config.yaml
n_layer: 11
d_model: 96
n_head: 3
n_kv_head: 3
head_dim: 32
d_mlp: 256
vocab_size: 8192
activation: "swiglu"
norm: "rmsnorm"
norm_place: "pre"
norm_eps: 1e-05
positions: "rope"
rope_base: 10000.0
rope_fraction: 1.0
qk_norm: true
attn_scale: 0.177
bias: "none"
tie_embeddings: false
parallel_block: false
init: "uniform"
init_std_qkv: 0.0567
init_std_o: 0.0
init_std_up: 0.0567
init_std_down: 0.0
optimizer: "adam_variant"
lr: 0.00446
beta1: 0.9
beta2: 0.98
weight_decay: 0.022
lr_head: 0.00858
warmup_steps: 350
schedule: "wsd"
decay_fraction: 0.895
decay_shape: "exp"
final_lr_fraction: 0.02
batch_tokens: 32768
seq_len: 512
doc_mask: false
train_tokens: 159900000
steps: 4880
dataset: "wikipedia_en"
Each number is 128 + 24 x the weight over its row's rms, rounded and kept within 0 to 255. Layers, rows and columns count from 0. Numbers have three digits each. The size before them is the row's rms in percent of the matrix's.

# layer 7 MLP down (transposed), 256x96, rms 0.111, rows 97-140, columns 48-95
103:191130119131137128113174098104099129154130149099108151177119116119084143089133111139156154116111080157160151105131136127145133141126143154096141
089:148131131164120127157117147114133178123142134086132114123131128117072122117181118115122143132126115175153138096153141080116131166124139124124108
100:093131122113103093105146148172151131145128124094144104132102086141091059148127139123149163127169098139109099113111090131126132159109124132157099
103:127128073156143137137140125089153138125108119118118113090100113132141140094132149114128113132162137143172141093152146126161143108107117161138167
097:162127131122159104122110152107133175169123130103136172129134120154158151165151086127138142161116083117128145099079129141078120210101133149105119
108:139143133135138168094102134110091107151146131115132091130140140122117079156152112105068118129113158121125180133128149141129115126140112112141116
097:148134151126136098148067125132185163107101107152146127127119124153123085156123124161143078115140167132158144101135130116129164159131113156118124
101:110115114140123122102112122101090144147098151133111103066165149142128125135099086103157111083129122117103179188143113104146131156106117108129111
097:137088102130135131152135091143130110100158156109168095153131149121096111123159136136100095118089102136176180115098167135133128097130149151164163
098:090132087119087157119069106128101180087098126116123122112137162115138162131126123145167097145129132151138124098162143152073121134099135138097108
109:128139132109148189119111112147108161146130089135132100131150133116138117132114161144157127108109148145145133102120129163120123112128113127127095
089:178145122103118123180126114103124107104110091129149119144171120115107133170144130160141137118128138147142181173151171100095098114131170134138166
093:151113095072142139120135134156164137132108129181163150121156159134170123143113126146136153167149120134120109126142123139146075168141119125105126
095:115126111072141143158105115116125127150146141124102155120173136104130093121149105145115107138137160104140132130153144188108116170151122089120131
103:137119104119122180118155145109093079128133127174099125127163132088159103148154137138100129150112158079153080108119137115124106186144111108168120
099:162108114114123115123089123145152142134144132154125123131166144167140131111158101091113139164134144113099168137083152123157120147087139123150145
088:108120102145138131152099118130133107152131138148127190141111128170131124091101116097111117096122115035135114137121124118120100068130110112113103
097:086131140149137100143099133120123131159115106135161120153142151163098101135162130137148121077116086152111133104108155129094142195107115175168129
098:097114120120083097126138130143174145139128097076130140101137088168129144125127115144092143117126128143122088126124093100124100155161129110145118
109:147144115088131131093133164083125141115112125121083105125106176119150135116137103116117120165134118176139144116119150122169143155136082134166104
100:141207098130121160150090116095135146130159104113113130115124117162111142133111165162149106151141159163117174140103141124134079143121140093118122
099:119114115096115148109104124113140118145176114126136094131139150118134136121146081157124121145144091127140105129117111116143156158142146093127126
097:170162160123120146132162129132132132135172111133111172129123154165125139130100094083136099136129129148152116126143099097124101189120145143087124
109:123116145123115152115145132137144158129154150128137113093179062089152084172159122108145142184128130139138151118125109158116156106137099120114085
096:098135135140126120158121138145105127134090132084112154153118103119144108094137101125083114099141122160104105147120096153102128194147126109084089
095:117132070104129131143106116177124127137087116137150164176115129124084160124151127125132135116106066133090111122121129114119118203119077141118130
103:092109150143141114111161143101089118129123144160124128103156160132121145094070099154163150143120115145115146111140141126127098148077147146127119
108:153154160135124091151118101103141124145151138105147124155099104161107135062104087154169122161115140117119150179145099117143118097140111136153111
110:136110129086140082117103133071102095079116146142129160118148158148134103120107128168137139099131155127109138184077143131166143088108133119134134
093:124117124072129101145133154135140116142092118116128114148143134129085126155133136123130161101086151136128082094131150167142104192130148153149094
098:129104156127148141155155115126136145118137119161124120078125142085140137144174112098135170152148111164152137149100121151095155154117087147057123
092:133131111085128151121122135105098104128122123103150119139128119103070122159130133141114128083142085149099139147141092113117152123070152131151114
107:140121129192160117141160097145149114140080134164115150114150139074118134117132134112134118118152105149172154132118084153121148152131097121109121
095:171099122086138145138098089111110130139159113115139116085126137140131119136137139129098174127118173100109116105150106070105134138147114145128187
106:133117089107109168066123138153174137113136137099111126099127142111132139106129177117117119128133129142137077060113147105120157125117157134131172
094:136134126161115102153121147099126145126106134124107071126127132137169143129106127182161141108127127131103158153133118119152166125128127130072129
107:134084107117128164133123130128146146155134091103105105125115126096140139134176146103161107167139119133124107119155145108123158158162071127175122
094:127128142158095107129156075126143146083122110132142180114103131148094113071107146128111152153128089112151136163158115148147104153110141134157111
093:149140085160128132156137085125123147152140115097097078096122113170177099136135112175131157131132154133155141134147081111148143065140141146127134
097:097114142143133156164146163157139120139131101102148117122134127114071180124114123102100121171094089142104110111134155140112160175151100114135168
096:168140121123120136116122106111122115113173090062153130154139102139095145062106130138109075096144124125163111123151121126113167100132155145116108
104:101127135126128134099091139124143123121086112132160142122126159156172129122133096120108124177131110149166187122115167111122096138140124097112092
103:120163128149096157121089114096122128120077148118205133141143117130117091145102163143139124137160114132137128138093118107138195110117116157097150
105:137092119092116178145133086101123121147156079123112168106131086098132149092194154110111123127153122128138126119194121117098124178127103136105123
# layer 7 MLP gate, 256x96, rms 0.137, rows 98-141, columns 48-95
097:102153105128150117136091128149166136160102106139092128127118125158139143092135106099160146093145169154114161157124114134090129163162131080179112
100:134139137119100111120133138127119143126137116162147089109162081118138172151138173107108111137170127151106129129107125106088097141115090116132142
103:081149110105136086125123078158130109071100094146140150120134160145110183133135142113141103137136105131148106144115104128157116105119111104156148
095:121181132133155098145143094138127120133145085156116078113137135147168114159100118108110152179161109111168145123140159108080136146115135136114099
098:127138117089089169131149139104155094140153095092178112118126112104122125154142111134060100149075175148098148134154127155138097128174112099129172
090:147090130159227112116122140105119120160126106110159118149059178155141140134134165129150182142094133126142150149128144121158133134121076094130110
099:161104136126145104134118180103124156138097192126124128129128124152106167131131136108139130135115134126145100118130144167130098132117119129119167
111:156160102134157127138117159149130170154126100165117109118158100132144125123098158141073115117174148148152150156135170142072132138149101121132140
108:125140138105159100150137120164118138141090154137146101125125169132187100104112115081161132136115093148106120125187154139159180104088170135127129
110:145099114146171143121115170152124135112150098132148095165173129105146159118106122151153150104127132104179090148132148174127119126102100152117147
093:169162147141121125146145109123110109108114150130117116155163142131097152145142167121139150125146151139147146142143144116118119137131135097148158
098:147114158080182123129122149128115089159123113123112169176135132113131141149100133130135112109123143116164166130173145088152131105100169139125128
092:107134170129112128116153174193128129104151119118120094168134095173152136118100090136111149116108098121122125130120124119096141141139073120120095
105:158140132142124117170159091118098061120136134141119127095136137142142126106131160120159151119134128078150140101158114071135118112110106137182098
095:092121151137113116134088113126154097120144149144166120134097164113095165091099154158164146090143151106120083131123135113136102153117088095146126
094:115120134151088098142127122119161150106119161185100100166143162133168163146126124119158117136139134163084104097148123142155132088120113156113153
105:170148114108139126142124122163118131105138119159114120137090133118140114099115134089082128123136162095131123128150139110109116127113122117154156
099:135111127158099127110094185148153118108104092130099136155162118107150155120111122107111148164136146134171116151100105117146113128133091099122120
103:121153152121162132123136136159105109106123120137159153127108184108128134137136176166141137136176146140139097118126153123146107139177173120119103
102:139141122148091175090146117105079104128166160083156106115131169138173107139120124149153167170132131108137127108175107121156140110146102155146116
102:147134143170113151145110091129136111153126102154133138118121135104112178101143115157133102105140148120129102130105109112147125115119131140139165
092:066159117135113117115118100110133143097105171144099122166134139127174108159126122180108156139117148105082170122130168129140157143138105123130145
090:142093110144129135115109109163108147150135170134123135127142114105124127117119101140091148142144104100158109095096122115099140110151132092148152
097:114133142144108151140164142148119163140084131141149150090085136146153154153122199145156107146095141114130134113117137089110133156162117140148125
097:108125151139155157146169117115100147117147149103139057145128148106173136195134106119103135143143141158097076122087135116138132106147125135119124
108:124167148099107117197154079115105108177113147148109137101144133155171146162118158118140114109105147106149130136133129103155124073120120110123133
103:156147161159172103094139119116146101094137126132132108123137169118137159122101102126156102165133133139176118165100165161109132136107120088129120
105:128111151098123168125121147125106109103102095127135125087169187136142113111090163143159122122149121079108163152121168149123148119124159138125100
103:103146118183122106118134126130137139128154062151128122113133146117128123133099145113096131130149131100139142124089126136163134127114134108116124
105:142161135158111124109136085137156151159128134147109127162137163153114182139099127129094149123170115088138133140084141163170112123127093108118164
093:112129112109149123128114120138095152157036148119139147121164092121148147086126154065110114141130165112143121125115127098155115136099108128184153
089:097177151140104134129157125140123115130143127148156157136136169102115093138134044109090166118106139118126104115110118116148142088135131138149160
092:133094185152130146130150108099158136161136105141098112155106116134111174128130141118153147159131138132122139137145124117123110102119086126090132
097:157106142129109086156166114114091081143114148090132125160136117132166096137100087130163165157115109173111115157103123105097091106133094150143144
097:188117132107151136130114122161099140155126131099160153118148141153165156096142151094136105091129143141149102153099154124137141094100125113116164
101:120146071101134153095115157169153152126122144154099139113096143165157112096109115144110113116158129115113100121154107149144116118130162137127101
092:142107135104132127151168131089077133085143160122141141101130145149157093126155165149103129124089138083104134115150138131144121140141136124149104
108:145127116144111092097134096123136136135107106095117071132112138157137111116115107220140150157126133172128188101121112120117122118128119108132119
098:136094144083093122133120114117173073077124162155129127130176171116160146155122114120142135139116155139156125120126146183133115105158135104144110
104:145120155165139127153100133140109117090144145126131113161134142122185147102138097106110139144151107110106186109093147134154098092108128049150136
097:153112144131130126151159101129083156137123153101128095095128097139148125098159098121140142107157141148148110136136105105149111092149111101129125
097:094127105079094100133154160135135175104112156147145111128170125116179108112136115101102124128166152128088114125106125100131130130160121140137130
092:096145113133172115088166105158122166071116134118149095159085101157156124089125167147136141143134129102113117142135177123109138128126124125116119
091:162104083151109125119172119152089110129095134116129111084125114081127097145108111153172135115130150139149109143177095125160133097112114089139158
# layer 7 MLP up, 256x96, rms 0.123, rows 98-141, columns 48-95
095:143127124148140136119170131127114105145072135127175097130158118133113110159163122089132143116151153158107161109132141111078087125160097131112146
101:122115161134073093066104120111100116124115124164137100130125117126120119167119115121145132145123131145155144162140093134117125143111091102147125
102:169167122131171142095071076113115118106124082159105164123137110069125137131148131120131152172132134118140144119106136096103166125142134138121082
095:126139105106116123142095104137119120156132153167142117097141104121150132133189094116134112119154122123140158105126158074084164135109130178071128
107:109129149110129082111085121162142132126120167112136114175141083167149140120137143155127122151167133120139139097098101129144140117161155102128133
099:097126092093128177117172153110136119144118143092101169153119157166130103111124148125114148142171097124143130128121149109120116103152148157113128
102:146116109142123118133115161110186117071171104090140149170105146114125156137151177149113146156163114130115132122125168135097103102090137142152116
098:126156129152073145116139100126102135128117149144150152102099149175162175139151079117169134150104152097141157116097126145119112143129113109131141
100:162132118107104136114122130160145154142176135137161124179078108143114163138140142119092131095160093106116147144150109103145111121103172095105131
108:156130123111153114102141115128131110172136161146149140151105139106117149116094141062158103128136147159157162144158141086155132154106129132128115
090:086142158108150147108129130163136144158155167121166140108117114131189147127092139128117125148090108136106109131117086124139141118111117148103127
095:114154115123105133109152169146125143070147132135189138128120116120153109146140171098143086163146116100134151128116151147123100138125130161105118
098:120132114110139136145136106130147135138137156119091165124105142139097077086130146137143129087186129125125147093122149078151147123165152138124105
103:132124125156135126134152139132137146105100140104183117132098094117135115136116115170130147142115101122151101129140164158108123130124180127092146
097:109115152120133133117118122159130158120105167157127140108127110168142139142123161124135124142127069103095115098153167111152135171124158122145082
091:160126132122119141091163079112119173103109139131118096155129131139116167101158116155139114149112143137114122155145131144092144133128105140084189
099:138141163157152134112094113105102143178118159132135124148105155152109186142115153138102144158100160151146180118145137149172108127126183115174163
098:100092104107139105136093154156119138171131144153166076120126118116124107133154135141106125141122137112112107155091138144121113138127127148100112
107:142124070131142135133137087148120127124139145137123124077137107121123154118107133124129120092127110152123090172144138113124140109132163144128099
101:127126138115135130101177166104134123059147156123115137094071159132155128131081082143138092129120111145136149160167112139126132093116123130123130
101:130137114154115141164134090151098151154162116143128150120101117200120127101139120181122105101120153155132131119107091122132119117127091188070078
096:110173144134088131121125112113113092068148138101100153143124161127118137108123083117150138109084123110122110107144129110097150163143174106131126
102:114156125098154067113097104120134164158140134090150122103103117135148128150143106109148132139144141151080118113086133123152143093129117131172086
095:120104088148121103101112135153107129122102113123126102123076122149149156148121138181150163112116134152086156121110107131134111146136089123144134
098:128142145112149136164163100104132172117156119113153100134165158098120110140139106111138161150126149126078129123142114114113160131163100091135149
100:111104121163120140096125113102090089143157125172084116133113127161132122096151115151107066100112155138090154141142148149152116141112084143133128
109:125137124103104169148168138141106154116117112135086142129138203123134136147125120145115150083153144100150105128147142138116127127171128159113150
110:054151150099141129128146099137113114144091137135128116096111105136119088138128135113091136090128113156162113167094127147143158137114171125129089
100:103144099146125110131138148127155184183095139140144124151139111138132158165147143153115142129110129136103118145097125125150099135115147178156120
099:091153129130131111137108118149104145151133150149171099161097169137134124121053127108143125120127105118102121128143143102125132101110117083143126
095:160119102101102128111102118136127158147081138095141133120115097101130162108134160126089158150152154149139121118119126104079150145111140098183188
104:122128139103095159114118081119086129165130141131104135170125105134118051098109114126084136154179093123108114129121135100173104144151147151106128
098:121100114133095108136102133118140124155126111096121171107066090076121125098143102129123100068142143089155131145122103163113127148143085118124109
104:124164143140113089167129154124143130122109102139112156094148085078086141147154108134124141113141144139137126089179095152097131148146122110144163
092:156108113137115096086150115121169149114123147129115164126120112128148107098161130124102095121143140047148115130129152136125116110179099133162163
105:092146126161143152100114119163138128153132124080168099127101144118126121105099150084156112118140113141108156115153121181125134141167128052175155
094:130134157083082129138112128151120127141144088103085157136133145131141105148127097114147099134113101181103165139122155114094153106104114108078140
099:113101119106113112132103143161153119152139137112115169151141143101102138128132160082128138075119152136136113162149158136158134129109092094127087
101:122141100127128152142135169136188122097148107104129112119173147092150116108094134129126155127088151094127126115149102094127165125119095160133097
096:152148092138119154081134074152108102129146122140163127117120139093122142125171149168092173104144117103096160082133152155108139135172076102083132
101:105187101132178123156140182131125156121096142147129104123153094134086138112095088142139153140125122155124106101127165110114132138082121143092098
102:129162125130164108079127140123091152069113140071137170133153131129126102100167123119119110135145165134114139167103119098113125117084116136185149
102:169091175114154131136139174159113162134107144152076107125102162120149103119154152151112150122095117113135168181106132109132111105116140154143200
093:121119121138130136164158143109114103167096147170111102097138114123125113169113126150098145128145169163130142124137130116135151141105132096179161